From a checkpoint of a small transformer trained on Wikipedia: 10 layers, a smear gate.
Each number is 500 + 50 x the weight over its row's rms, rounded and kept within 0 to 999. Layers, rows and columns count from 0. Numbers have three digits each. The size before them is the row's rms in percent of the matrix's.

# layer 3 MLP up, 768x192, rms 0.169, rows 664-736, columns 0-95
089:499468464476443513434450548446493421545494659501473492438527538449473474454479567491407463438565533490429570478450397457416487482466420482531381565398542486465542555502483523432510547457542556559445535426501575498465496530422557406409493573477524500495583479463494525545547556539374484588
100:476522509439502438514556533560633553537507412489515491531501448559463510505552449431428517478595523498525491522503481482491527463570510470555489595474514389541544449505536491548535603555484563582475480551459562426453492539466417472401427602513429461522422585517474492460409574514489519489
099:499499554538478564567556576430534441538394522502560566496516473498524463503537556505550581398482565520506424500520478640590493582483472509512559446571495560529529462517457585509538403513381505447584456482486510478562541514567447517479429523470584477451458504482565450609572485465439461514
107:493508478493521460505514499470465424417557489629509483493523442577439414544493440492468521371485492480477571462504503507461484454551404447474418538474574520552507551554518523425521452505523491511455463543547484530460410513634475485483494430543552505506526458486442435550520444464455450450
089:509484533422516473547483493541524494536508452547459440524464506559560545463449521469466499514467576520469552625505469533513462402584427613481581428555447521451452504425572568509541510457443578470536526491438587498455529527408510507509520427510555495444505530405529427516416565482493482490
092:611461502432520509519535485531472442549512580538434478500492570433477578541489476448479540546517568476537464485552488440464469509501510606543533515591588563434547486488535513559442443469517472505583440542461473489508440499550546477470482462557578480538471517495583480544521544543389403425
083:511593536451451557589436367504597397504482573519468444498544528553550540563483495484472521555505480539572595511512421460452448448533460459566501588464413473471595574510404484530526467568586606509541572516456528490449448524496464475599537569441501613445494478512512434503532476555477496467
100:468472581476506545502580437397499459446519495597521486477558552409485475513487575446487400473530501420418458533467542493480464474469540559463535508493537379529489484470481514546428517410467497519441473525484505586525574528560549516530569570534449486489573585606475499529468572449524473593
117:450501521568433510597427524553577475575564498471541530487531607505417520513639507505568538576501499463437552485476490457477559576463540451598546539529491454478529535460461423479559498488511468508422508471470480507552463499432511530506457467485587534544464525592532539528477528529476561603
097:614522522620477469448542490496479552592442422552461480467612502483427499461533526467457473562437417456471544477560463465536467475360555520522488521556449475530502573486525496441542476509557513555422538466573544475457507448474537529367480531530536414497496586476554524499449456594420488459
104:532563555485379527477558535496611453624503472519444529528478530624542520500539417454452475579497438556405490543431461469493481593577516407542503460549488490507591466405567542520406560462572452497515508589545528611481472562507474524487519385501518500468533497515499502542536574516502478467
099:560515423486499467528579440584503538571511542443558552485551435481478505492570484538444507594502422552499510528539463489547536614589456434353486570481467542444499608546557462476631507464449545593512498503520495477441580469537521551478457550495527498515533480395443442471572574511533538576
101:436511553447586567462526477447512495480638437418495577596517554502458533474480444479551499607483484497459508500460481483430518491583445447460518513452451439432464556497552571415586514533552407599475516542445451452501368515601492530486455537400524538453539516426571452474498594512486568464
081:396511591493497451628315409505459504444503470606447487587518553434431457482470486564499462432509504454574502517518575500508457526509451446445487465479388506415522531534539508447479459587517483458492525534522520566514479512502481503519544464500483494418520540591545558552559476556501602434
070:537497547600479418604420408576449504566508464397490490532498430544530505518411438488540494567448484519550582540456516429538423479504440527507514532466445467454506519548492556470525399556387539549511572413487415502513481537455532410572486550443481451504472572471501568415425539527537602526
099:554497499528526564399553499514552461403532460438544539518446610457508558507529497534579524481411490497471471461510503509484566501545492558509412434479512461586471521503537476600541467445549522446526461429470576495529567383510462500531604569434590488472549525532457559509477534441379582525
102:478465530553479379528521521416529531522478465511454427531543487459468542512433456472500506488568593506499507618406536484564388506441490523447476471460518518522491458515542481489509520557496507439454450510506391477487452515503457416567472513476482591544490512493466515554429490388524539466
091:542440490516409527505531534456546484387501525463495435497472447532478564473474477505562459402567469566446557499503515506450518499532528488510489506514545471524474566503430464604465542539431451503522489474507505500556520480584542578582530503385557468480518467405481449485477395486540495453
086:524420486460629492561489452596540473498566431507521483433410561487519513544540480518482572415564469493522548495479589491587470489455454498533543396477532545598456585534554550520471462439440518505434465396459553483449435456574465600468497494444577447595550454519527525510479508499635489467
107:464431543395464416489532635539466514488522516514528478549447531563503536523465531520460471443538442441453480428577441594500519485445546578513468569556626494472415450489498408471513539579454543450488473639447561370537518528444497536456461459431477489555372539527462478549538468526461532525
089:468565569550498467489450619525550436437464465468383467478525501516525504523515521528482518491506545442520521459471492473546489531577424504551470401436459421548564496517347554430610577423547575423492473527543567491463619544434456481460576611488587528483454426474470501476457496541519413458
110:373475502548588453467426442475545450495440565420549537544511510445547482536468524446534476479574479403534482523466481461511472508504399520585562484577532396508514445545481445457510503523452467532512487461430504514518521507525520478519454490477458470530487498482502581532530505391539506565
098:440484629560461477617471542446504476442591521536507481510415493597468506481405496483455463430442422459506479599551496526464548536473436515446496461540527490535524384483522422457531515464532496442485470505572463454536504445616542496527538545458522474518447488508464485549515529474492455507
111:485505508546537457574529505490547493493424498512464473455468632566505466485452499562590489447442535499507523513645504517548465576531548497498419540486501527512464427474536525531517566476599616453553523443501443536456515459510491516485612460516493525514489513452438590496463456444452454535
109:572521485406503505475459551565521522442524541526513509520491501464513455494513508514475534448527487514454572504473490480482453449560572514476479478408520584406490516495500484495507551500479391591455573481510437548399507463548470586480435510462569487542445390515497485482607543483524387538
104:480342416465562562522626538498625524423459539515431478518504473587583551447446555466576422465668520532575537484421463507486447558583458531523573468516563494559519462572487547535505451524507468398559455552485414552445455455396553540495557506571536525533491553509549483571526526576523482547
091:499520494416586499517499487512465486536382527515430445558508481407440513445481527497489490457549532585419528519572514487532521486561495462491533500518595535519573545533491564516394484541584460434528465502555537506475552582458504482471520501563486501451487513464500442543532520458568513411
091:429502468522492458498526533439491468464487623582520496477455463449474455631406548586547491519476548534485498481474508505494490491512542500456475540571507549481625503417420519526525467475446444494469533502444460437459442497502541496431480490514463562434610446460432563526466543489434563483
085:499492573381564535579579455413448524610397535478604441433489521545447402533511521381639505517482533433590482531512410594472464477491480519540440527496525473505478486456455500558528443531541471556454560466416474473449478472487431506450514505472455491549364556552539544476465576531475534578
107:477498477438531455513507581479462444461461446547499602542404567505576483473522432582561518545506497439517516483502498508499496631501553487432585538475617524491548581497394534418525445493455515489535527550537495394519479485490555529506518490510432565485492456445474541494497520459510523512
101:546495483470491392479529521475489430459524434520482515550535609447544390461466428460556544443573495499505529546523514431596492498560473481522574468445477553506468452453540496561440439456534431497533517561506469629517576496469520513501446468386582515531456585547464431477557506517477538426
099:531476572531423467560501495511468565486374620542540481539530483507482488461461573512445498492567503556638503468554472583538534466593468445452503610538491509531488508561523481510522619534464461494472525514403512492472487451403446555531551454488614533438483470451509465580536603493541516515
104:476476506443508397434498459443502446526546420534479464539623488574413443445504538394491505541541511426458443575483557409393411446520477458440550572510402507555492432470549501496453567506480504463485504424473550546470574572460461584599457588506493530446547553523499490500540533525606531412
110:547442487501451574525397470513483519438464499557491529369503521472456469533438627483461530540482440446457479572410404509504453511554566522461404510416571470458479530519534503590585440512525503506462488539471501517457503501533489491493492453439459566487555496458509454467476506438504513459
098:462522583544410566555494581493498448490534501420503489470549561422513511533452373447541515467437519507616485475494472408470484481521494591443523510479436505526523409483597452570519547534450505560512499490506450425456460547530560512483517477435478541536589604572568507501467460469530580437
098:512506498520501471507577389454341489432452427477472592491506476575449474522561527498472558547522423533447534593496461569519503430471577475514547478543502435505530557504432496408491447449490518496510545457498495509573485529521483498457474509514504447445518557460469493458615528467501392437
099:511483520486523537496502487558557560647573560505439510432600508497510510633483455526464499449512461471431446572454528541514387531543516591489471453431536539436547510454401443524512584533457502470490440555542424436451552542493492561496469414489511480506490476513583550547477518499575430601
088:483537619518479498566455445379531410443596437607437543483415555521526470449504485548466473559515398508502528536521541570526498451454516484504497537510567501488511558431430579482484472397529555514475464479505412466401551507547530580463465435563443649558580473602519498522532494518522525480
101:484520528477454500481540477580494604566518509542485486540467493492476527516411394469509518489551492543505522499531399538569454436466543427475580463535525556465461537444553456605531474585448547450461446485606539467472442486489506395484424534535503500554515483585528560509545456482467543514
103:437508546549460416553491472520514448517498453507475605433557532500595436491493510481523524503582467427524432455490580500463537412407554564535524448535550482390464531507471438515431540473563456393537496555482465551517578451462581503457382550492578496541438568517571468539555454463535499528
098:426410516498514445539497479445534532547462448431452499476523491511503433439505478544426437454500479461525548467493458442570570580480382451468486527467411579493411549526513547525524480570565478495474534499422613593452523532654568521639519536542438480450559533509461591509539532520520529557
109:456485522539500458450458586483455542594506554472453437565539465544488511478554585470570543458435435470452436491414430488581514432511505499397537452477541565598518551483565424455474561440428566468515481473514559450482498453453492462509589463603590564481402518445484546447570510464630482561
088:514512466447508494439603515554508489492508545455534515491529504594454538443432411505498425487545596542517521451524552469549529496464471543468478485635576521561494445564487572490487517542565483527433412495487513465559513545568590562433553404455487526492500515451452525479410494528477507484
095:496512465451550585551415440463568512475467455417351415526488587566449414519524476512459538575455636541470500531494490492567572473502576508482511458466567493529502489470507499376415544532525613564542488579451527518539550505572471397496484500396481515573454511539486526491503514517487405575
099:430469388438503503469569539459476534490503630525482474552486488567516560461518444395446582496413388473557470601533401448491491507552463506421572523517460501545520504547459485522497498473531538414509522505376549479509473570498493467491510546443512530467490454503475452546514445459522440516
108:565511541477489476519461520463478538431484574508498494413536478417451513436564540547468441500527492464476484544553553570479415498456489540482439519467532435403610598477442476488497469404534441541508416505470475503486476504521549488475507534521436495614533568431498475532516482555561625508
087:530511501518481482489488459529424536550475451464499480459501491493512520410560535455529486488597563396465368536481379481446462562490446486519518539439481485425570580437478505553499469341514495519455478463464507562512447527466550458459512492522462453534474454503426468466509493486416511498
091:527504454478493484465490367522452370555525498522488630509443546499517502516418503576466544373472530480457575403556483537470409491447490458551541518464482488516537442464503411458548439498534454435518490513446466470448431465605526459442510594504637416482422545537466525481523488465467432504
103:506468476503527533420560509491571576594482572468478541413480504429429505450494459373487450448524572515514479496565505470503493463541513459419434549483537442482436459362499496484518487424532487484518481432521490614571510506574551453497447561456546556531536494509469517466460502429470457486
106:460544432491496525443526518520557513416552482475520556543527585509437509560566486455547432539464513516485504468463471475452496475555507510434566458519607463472568503510542511511580471564448511484616518584497570487392611465464570466527602490480573469515535578344451533364568519510521425498
116:470465476559487452605457558428539508435430563534507562481446465537429365455558583432571484531486494499509553511486424550502519486578544434514562461541471582507500566417523464476414498403503584495467596569531477484488565494464592547483470473547448510568508523445423495455467477521570428555
103:480554462449509412626448471537441532390471517375502513466484458580525536442587543558537468493466594438491471537545434488525547498557517553486499509582523501429457440560451479504484511437520547448510498522572523551439589562505527543437595499575548538508416484447440460564512466447452450410
085:396533491455479552553588610480500540411511529449478415540421578535563460383534496464503419537537478520512469491539490452492476400456425452479525489521438457448545521470465528553464448435540427501506499522536486543525496533483523381549615482613456476540414481498508474510515457406434505435
090:445483530471501520598514474485571505553497536568499559552473512444479428543535438461482429547467431491497459477539436557461542511497524504486532663524540472471412538492580512511497503531386514509546547423469538483581440458548443456590573428446409440462508496499559462409468530438513464478
093:470481567590486472452468494646442475480417520493524519432495540464487460457503455514562414511521440567522490618505472539440487515344560485540558523569421463536508498553510514569423454484418491481528503437479581465555592531511504542478505578492604415498552474509542478539574488481469449446
109:464396474516535512490612433503539453433533466475532509408588489420483499463577499463535380468486448476500494456504498521425532504496480490424490527513507547438451505538525469597538498506450565431408531508457457511533514458432390452513455516542390556475398552600500482422453560478499473428
098:512480605484484648460478476356543515597538540524459522506473459616542532472492398477472489561498522529481417493589427599564500509560502470467553572476609575541577566493441522526478428583508472465477565486571515439468549497523453539453536552529452520538464531532503410454476438510595485568
102:523612498526481486495521594493447512465413636484444500526573452440408554496436519521445523429546434502545419488456418497536385578452501548591455462472493569504516459440478466547447481459523528492420448526469474476460491457481591576461494503538455447519574550554621424528467484544511509475
099:479536555470481483585471495410468349486570473496510557540422458492488392535523441563555421563462418554591519592573462464530525530545604496416506426586390574455479555534470486487551509586481539564508566469615563467486527433454526484510464540477445406525403477474507480577538527423540481543
100:352529505441513534570421523509517483445465543495513460498480562477562455492462495538598555531505454462504502509532471536509435551617552470557527513482458420556523512460467461436485456487456456542425463613602501427471416486438496490496539520477433468400540583524505538523440512478475564522
115:443496496536483416549454553506496506455560479455417539583459464487432494460432456513501513460434590456545594451543585452533548487458606463506496427485544500409540520491470499497497477548569484424529480619565539359517555504494532531445548611409471472599454562462504566487426549516598491453
110:534428543511450547486499595458476464556450513552485474509494531506513526539554484524527526501579450511540400438480471436602386475398507490520498466518472506574400603523484512388501419410505480431369550502569575439388481421575548493412522565418464528468509578463454518509578549511574480496
107:553496510531433393505478496501465476522514480453509495491507487541485418548526503426544488418464555461466472409522476554519477487530518478506489521536550534527532633518542518561505524492534472511563477538570470451480508582533498497453493506520647470504370587437472486522512583439587517493
092:469467487360345529516492524481506413414508506513529435504514472509454567476428434512622479480623515620538543508547429580546421458497454519462555446505575541492427465529438550586469525499504562538498511521466464535483489422526474449500553382522524555474491508452513442550485486431456406447
102:493441475452479534504547555494401506505529489480471609528452465560470477529447551463453589480544474389550484479463414602568354514455489520523530532451502488509475456479417473515497593475399532497533589572513521510463589463525427498499463501553617497443421503370605505488564465500515490500
104:544393357538515589447520446477447538519453514486535510453585491420527444521577454570518450541566511589489387457540407442470475473489459359448511456502423513517498591557482466534496481445492498538590471534507548484509610443516476581526465605567491472381501569465537524514470459533460523547
089:526557524446504515500522420563515488537572518507526571486527449477425430423549464526523420510499423468480531518547577557451477529577550492534553444534463492601510443446509616410502559520567500538485610557529450498513509501541446590535668511439560447507457461553421477452464504553461438513
108:580474527541488422406448397466525528542500473523457467650508488508493568476539527539434407476506491536478434485503510569569455508500476450446493588435493456478370479468475480548496573527638453475417421450476513511551520516430559504437498560458523495498527559561511547473456493424484554518
097:485499446500521609524537592378593512457432501501464557502485415460475571560555504500525454549515475500473470496488485428555472494519473442440584475565520474564472510518446427520518428535511476534551470451400429550410479546597545526520469434520471469510548528492408579543578453468492430593
096:508429478510550517468431587505502440608572495514457519510570468477630508485411506442484455459472465519533526468468407563496550509422517540484475558502580378464539550591561581497462498524527504543498581498458508479473523552440459512524502447437521413471508594504488554498548474473424460498
096:511525411545567486569397553469458507528491463524414506538568519466475528474465500504446460438466467470558518639526463469503460542489615486594443579449466533585463526504479540617501477434404493446502553490497475596436551479605525595593547600480558497470490475512572509507465454498555548444
104:432384583439563451541466503446468447535532471491536537427517514504531515457450497487552506451493484399489527484530570595505449510555463512559408470495563522512517502519540483480496569508438493420449543506474560463454512470528478456564590524500519578484495491469514501545488578518475495497
084:472632542598451451569468534452508528408496492576444464531400453461572561549473532437506535515544507522489434611538412448523540496446476493524502433457449477421553572441558498494497541499611479448400467554460501473539535533340517490577506476533484456507477509531472500502481497566486554418
# layer 3 MLP down (transposed), 768x192, rms 0.0822, rows 664-735, columns 0-95
090:496537531399527490580487485521484536510545514500489465441560509435535525439651433514469507542450482435535440542532399522538474423534476550447487492500486517435412601526497586516505584461569461501536482476494444538519621505562556487548429438567451519491448389517529504530416534516560555422
098:504569541453492528571537521572509481497579535441513494518561556492514488431537427495603553523453448464454438561541525424481494556500481490494502535552487581489464427490463512540473441480494464460493427531552480512478460441434537438549486539432512498434520439530502461584411525530578473522
105:530450509430472419413490483500465539541528483466556547443595478417502493465454539560445490502518512542500478469525496434477536503553488507596438482452510456521556477617587534444572591472502527506504510504524460484523430544574615497473522455533508532459535487488532558501515489475373632551
102:527471559600502427580568574442514484471527487477382505463467453541491448539522414467598602444559553552490436511462542513569490482504467533553534523461478535546424553463502615435494514486595597521479510515574466496520557441440517454491346456571498516499478510467446482522483546480479546539
099:608480540576470542551472456452473495487511544512578561544538490477533476468626527449592459442532562500518390366463463444519480558441542403450514517464613514467544566504506467547474465543564506453568513445534435530519513578542545487490518465467483473523434542572503538543573498481436492543
105:586536575579582513459516536470520425477499535527433495437484533453449501515489515477522548512535474385482571485469427484477481470508494519513500498588572484421503518546495498496519476456513466517497446463542444444524570542462449477502498521587525382523465498510447507474508485461546563513
087:456437443506486531509467626540423456532472432390449457548522411491504499450512536494461521488509553552502468545495482489455429465634532435434460502508564472474521497523479536544465461430481487517486542526558423479535479579379530534416570484539495487515438427515454449516465664446506587568
101:576557373522484591369539564400537604413555585578514475476530459527550641542517524533466545539456551472465503479529497479415522557542540515550436425471545423462451486482521619484566408572571486517497479541511494649501512544527494495446479556653512558575543423558587544501496507521499540600
107:554523454520573537507488502546523457603427399517533446589444587494410478561579526463550549479545526527470520452449490417473506541491519532498520601465450467551513472546508446437520432504478445427500549518579490557502649515507537537462426460464488571464466562505503492502487537537518477494
101:510485445466522569571491428541542481524493505535446504507535568526616505498546377570478488478520517501527466478587538469450510452516472558512591476456482479486526535479435489499475419422463466579526511512510409488433526525467474567636607533510467455416490483473536426599535487449556469540
098:542481471462449388593514538473470472549543502468481469556519534537471478531560457433484448567550489507530513487464526476536471567451457511430434598421538495533593573472421493550483500536499528467497488518533507572580565599427498566507453476550470589477423479490511456539424521584487566498
101:372583552532511553571471522460483455505579472527509483471371518494482476505477483471527483507509444552451407464455549489477512511449510470430434429510428400545543517507447469589289516507502395460562433450483549485463610455519486560479434415456513500552440626566588472486504478495485539448
097:501490415480504449593507480621470534531442563563482489522504499491527460476566542382480528445515468485544455434472517455472462364509604629530570486476536576511548466436516497564415442480371478409561406510432555540486563441548493523400562557423525490451503522463526510526502425517548495526
082:502584391423579528531551648566496381506534463501510574483495476578638554518566536436438492471517532488500544534516483577422575442510519597410502586573535527492441425519446478508398537461548493519498520516485481471507442506504517492506526508576567509508607570436533534498493604484451513498
093:507536478358556568481537563507538397401459505583416519540496558550535468419531508473424412452506551506480456522540468567365477523447520455463479554554532459489349526459531446601454529437568432547517484549451535462511503490559419565449516421567470539479527505481492476601558456460510389453
097:483523457438466536532419538487488461491438528501484527505503535480575489482541513483474493502499505466540523417547507547446478554509390451434458502467497500544499591460495537467615506563481441545554539453549545492405467529515496553502447502555423486471702533522426540403644473505474526529
102:465555539411568462551499364518515450605506458569485510453464472502462470505444452443516550498553511455460582587548447338446519500545444565512486469523451521471533522436502572455495574487434525517470516587473432447427520589563505477540520512570538613466501563488492527519512405449587510563
092:480429536535417552519482515502508410492569464474514479537492448658565595491558489601482558501545463470468449531507476503455435564416480461455446515548472452528448505481494554537534484507540514442510522570468565591606558529527538418512434458517534577458498565596523540508432466515519430456
090:509492550389494466524610557498410492482607459383465431421508440546489567435430520474474459468434507535577547512428517454420681513505542462518469451483522565436487496483482565354488481495480619501490458432464443424520485486517536441448473542466519456493465463472563511480427581503513570520
107:553525465434470439487585458421456532565606487459512468550548516476489547499583425410462400438555509452549582502549567461527463501393566512581554561437537407332511368522506488444516470466526556583511617492509487509504509534369501476471534532466552538479464537475525575472525505544564524509
100:449494501543516584497508478484491540501497527488508552530470485410428471512438580456572442544434495560409489560516512496446613414484497438537531637529484485469512515598513543524599461559469508468564515478487459487513545482441579484532490414522475426515579513529437577514442514510455541493
102:501505526485437598487489542557553542495518401568556520528572558612464561463520483453524524475493499518541547508559547487459515573396506490424449404510457538445515448577481493513480486505492464551434486506445591496470449426450540501520470544544494576548480501502594499439564525461532535405
100:592425482519501583512548422556485486463441499473557469528547376535413496451421535573472544529529460473473516439447512513537527591415531558530398400578566503525526472583517543439505533533437525553550452496485447461533462527514605481475446561526533562520442586478601572531526484494446496513
107:451539536598523515526538478516474569478498462479568518496438494428519559527509463499515545527502492561424542364476588452496538525489478563453507529539571482520542463546489438507545517541537437467374515565528509464425562469497426511511499515491539423516545557511373475484429535587532482422
110:467525553511588543508445578476433418523531486506508518476511438522582532516419486433499534572548512473508434498569513532529549429444596482533492415516547451507550563509394471508530462604482496449527479554393496477481482431480500453404514509482484479539447641466542498433465553551463617513
098:520574541533444456498422506498536494541479376527589549573433497419456532494545532539489531471545534424538499628553498453598532586491495556515437407535463484478471511463462503468524522365498524498517448567500535439508519494477481426504546512535620446481478543508440486515525504459455456528
098:432520562490389487534509502469524457510627512517563518442585524514496550474448448577508541489475596455524509530423478326490574465455505511531475546526416506473487545460601505462540405473519508541492543498500443557552464546553508472519542547577603462542487471532450444416462496569405623523
101:514592505467495496476591475470455478601486447494440604543538440506435597435487514511493502419443498505562530501519522555506493520619481414550580504492433474542527492500423502515415547465501616504546487487559480532529509510399507490468540522411471495474380430521535463538421536489499482447
090:534529483437447367468568544525502532483513528554385543507580476509541591432439459504479491478447516516552582492511636443569524547490426419462478443487393463513489566513499531491524547453516513428523486511540534453524450528460520396442522505545505460460575450508539442488520572575609524490
098:371538537506521417440576568508485533496475391428522561521509497480463489456483411493577481518495495465405470415492522580421519465459574402442524564533530526505609620508488584483518389528503507454428498572526404413519522465529462629496442486552492598471470471574542471543516387510512552467
105:547500481555509562488489512522491614530486481513516420507488402554556439507501494504483543440457542519615536436457518506476557537538494482452526478546500617546545524526412480361552531510413449511433567462444488550481508429504539484521456598478532535512507451508530480514518546535491470431
091:450358547390494477429498492499448499475513481471472439597514553433478487450527553498491520467475490544532507479501587464455547524518422445489489499473483454512557583456514507524507518473513453549550563467540545541362464442487588469554595552466488436570392526608535473509527496566523479539
096:510518459458466538475459558492475497581476410493531534490559528533591476503548532503439485477525446466542568449488460547588545552507452527573551434507498457566508536552464429473502531503494479469469459633479600505570391612514539508485528568533521494537548563396539456485490420614426446539
102:485464500478554426468433480434477520538553515541566475550529463536494502550487500612545539441506485492487522464462489500448442544437420559542468505457477426497502519539628582411482508539481450440424446481518533522595543461481613396529522502420488436650460597387535501429526517573469463538
106:460555457465415466500498558561489583534589517441424442531475554529538513497464418433578562546460499416612462435544473528531649478477452500604456482465485512414464434493545470484604532417457495602440553540568475585453550491423495490485470520500495462508489428530489597477459460551527530597
099:452484429533487403560546522520459430447496523534524430519422456548465469527506479451550559511493517520422498503477477552477542530467607535476426487452402518399475451556585435522444530536478526501583530495554504416519434484459520514423510533537562553542452543511523522445516635574520450445
102:526603504458548545558441486491395432445442492470596498502502502458510505480529511465568538574571602490504467482600521484453525378456555450524499444486485450541432521546558456512516539474455514526501503499414580413524485535453457477400497462505459566451488455538521471534517549583408460466
092:537486514597508496435586422470547506525486484519380482506552505520448522461591500564507617415382560483575553499469553497505554495500558586440460522543479491445541526553544495424494468518534483459526516462522503485453456507474489455496516545497533531440505496490540476460451468577692440539
098:530465569480539482508506440399499437472549481560590610585403500508519408447439510455556573532491488469462500464575577511485543482509489511514483440519416475511466526441480532446525542412509526516593533524492475494478516528546532467518582519485530511602492558497522410556404417572484462537
115:550493505539494507521364500618431435520487478481485449461560444496504631519565519488555506489420423511533566561528618481564495535447559480538445523499523475470445615448517466538652421585508554472405479534560574527541456591516458523495443484518437496417531460404421530550509393532510574638
097:512550465467532513485479544496419548587471470455617522423496539456426509512432515467450544460519518514477507480437478560451552526487440591500564557540512489553469341539453509497494535590540549462468494520481459421523576470497456418590523485515423529433403441559528528550487570505369565582
103:511468493522480543510498405496439436511427483490469564577380449556587432498481540548463464527524494483518479494581540457421478449446503571505573481442446433419518437436484503551443382453549521447534496547494452519565495453492538496584511612473507511521590541462543570515473429571498443471
094:534564607528536480571429501469448497484478560576460505519470510556480541500501433536478613487440472493392499574497444575514408594496526400463455510486445506426465552438449430394530508346442598456526586473533387477412510437478458508421541459535467484495536500584434509539547544535572474561
107:533565510545401513542466517579488388493476540424533455453495424495429505534551634549377506574518523492457597518448424565496439474530448503478564431494501498545576500492496419520429499472621496476502587506476524541442569526522622480556502424538509546635460508557520519498493452504537501477
103:477530593536417477557424460477418464529497410498465525500504455496512522566518407561471510424521598563439462478532505569503487513545412453567577474504522522590521465595527499526463517515466482657526432409475492405540548543543485542508501470532580420496564519390498510518441423568447485399
108:474468602518537479490442536450487593416447572486530552436390516507496568539590540528546538428542432506603567489504511466589497504576474435536474454401476519566562475466455483602534534485472535507499482537574500404474446451456496508527546502471433432623513489500492513554496455539502570468
096:508537537481470575569588567540598455429553517465403562561454442504603512429459509611537484542488415495496469502501501403467522490450573542533512575550515580534515465594608542468515599515518430445540462446523560509473507525512617439494433475537554495532533521496494437532519512470441504488
095:457490517586501565503592609496478579525424517524408448363521430545540478498594494503548454527468511504591444513530458505550500502551523501418415522559476501524464417566467532530573560473507567450453456519458450453461554447431552502500586472429476495475555425485473445475525557511503459515
099:533549540467508483626487536470496476455477451569475486528491498546565535491473482431476604449445496554529492548428537511423519564579439581554578510500421542566489514523582503464433487455494456512511456480551480445531542434470435486419542496595461457512384555467496464606465467540473521538
104:537463519464510445527437489451513492513522488501447515520532430530519442492384571526444492508483458446411554489432479479520563516433484381471580538406508461539518555463511488516500514486466458526451522493517492533590471513528429483484490464514435502446458551497510542578450536485442543493
110:495504448586548432471448598514432537502437477488507563517606463456459509544497592492547544455566447473437462504490577571526529539447528472460632467509478460420471497515455529553432459448458556575496456563497426451443545548559552477433433492463432541394559441451580530498482435455443454505
103:574504526520664557408480590464517462483518506516515499518426457386414507480413456545479471557493475569475572467454455578549485574463521534475511513415483450558522457485539480480668508513435434444555481511529499524459484418408619547508485507453473409421418456461467497505498541520497448487
090:631573576470433542479476517533515449503570478453513504573486466428527546495492523462533566521556498487546492540448416468495459524493548486413528561495585474532473479471552513436503571568495459460519399551483515476504565558564495529442471475522542472359509423472454490391563504544532480504
112:441475473505564555481565540533394451528477484574427471501507515502567494548470553533434529457466568531524572610557394508485569498466499356576491511514421432517576513405497508538448475481458481475446526461458528550518487530543479432466507538486591501524511502560598583585563422496540570531
101:438507520435479514489516503440399501476528524516490510553442563542440503580472529452495512422418495439520522556480536483531544605494426480437502509391498509505503471461433499539486457523565600478523598521410536542518467508394519452436481482580523565448521591483499519443523526575456501518
099:514558463496478543455489523563502477508527542468512532500434488478542500518465528542468443516500541437483524495486512511521491561534503526518418495496500363530520473575448482593598583513465542487598461462480505484391572488507545508497414433494521503559440599432550435465508570448487492405
093:544526514502456502486436459550489549516459512438478528456478547550423463500485495551531485466473481548519519522442510438358397433465556454529529484449541490440427557471570501445447486462433563493603398532461514536473551454494431422578575446492416483542418464429528506473501391532528464581
099:514393568505526465539504445512478458488452433498515394423463488482566441463512565451629487445328475495528384445547519458604534519477536533531522506420399464519542510602455596482533454492472579542516455491527574519647520527530481430503422472448433497565522427447465529460542531490484495513
101:522475465495458517522447484456431441527431506495505539503517507474407538525510500472568486601461440471492535436469607558371494474520466441499495461447448472500372479501384549444368521426446529496433384552403579580504467468481492509428519414536546452481556531480533522519555534467527503533
097:520576526469522408432510556488502463468488444536461501493420552522471506545436565454473554447479442488464512366454451550515575465562539562491570402493552478437481492512504504442567548550461466474570477508533445438554452487516556528548526530491592421482471509448433541437511513520444512440
108:564542511528424535394461505536434516561469481542479507525573479500429525470630478535530515537487561505431456478571549484428478629457443516412570540457446396495504438530484508485564536510475533500455514519431451592545530533445483477479486560496502519532399605499535493457461500491538550494
107:476511546509478451461407484489514503500555428492481537482586465462470497450542534519507471411491436472391526516487546574540476570467510528509536486564523473562562520472544539605455372482582550513468458467492500486510536454491558521586471496477502467491441542527535512479442483585431613503
114:495496632602477416585478452428444454454506553555464498534466430501561543502610373478552526426494575508555455451570503444476459546504538466463452546547484535479519527553401467413537437499528495444467478525445454408562532450471540407503473453568510580494522501543536509465582548485483467532
091:576553415481502507500504436391464495491386487456527496471538508542507403535539499411429516535443459459482533477466517473546468511498494516506503593493485418431514495485515569454526489482613499412538569570472488499621405599520507450485439469510368509549626526512411495500475522526524518574
098:432424518537505503452494465390527467492467535441614465542530523504496456460485516544502502461496571516579432468538473446522478589455513561525451460525563457473524538523537535542557450540402524544480399464507426555512503548670563461447562448462479509547632527537397487457373557592440453452
089:535526385515507546584506487396457541492529550469518512487501461520554467553450519487507568574437463573553626559439643488449481556380513499484451520465570494499569482520475471467550518546546488441499461584451492476529481573465534540488497479505450512602528534455621529592489457513458491472
086:551445509477489473504498487497495540519494451609524486411516520497523595517534480514567548507446523404568540453426456557507397519513444481472466560551527563495457485525498509467496472568560563398474492555492399502550506503457408457468529541533513580550473452488462538479479541609566465527
099:530432534445587507470525499506477472561489496509454539510462429511526421471565536487450463582442485554502511466443455582547515443393481544533481506453438459479568525521457482448507482478570518518515482472545486424496490491483493521527533421531588535550526573436523489562605481577507504534
097:531466487468487497492463497582446419499526510600484496600497512530554436477433490380395535454460450504534557541507478563494483495487475545595437435400503491530549494513523415474536480448508502474451499554524517537599499481389509413544587511544548455454517554542507543454447456617576492372
107:372464550482511458476426430499428615543522529543498495522436410597499535473515436546572496408514470490562487511437440425523502490559466570471510481404501493543534444540428507462505590527479542433517466563444462503503468500477478493477500566503548540511507451612480478375440495471528450488
105:473425516460486554516516496517472427446463576482482470522518458512488492568476494462535498477480425517569346475439545488494414539565443565466570512542431441460435543428530474451516568525501565491534504502442460491420485502449488434578503474538523443572463448548472584465597446476426446545
104:447495469547553496532524596496469601474454512478509523503477498609542609508502551527524433537476548463470570477458545569434459537506526547409456632501485508537478560612480583607450438518578528529555470557519479532532510528487519598501538527523438524463465532483476495486521566523578463479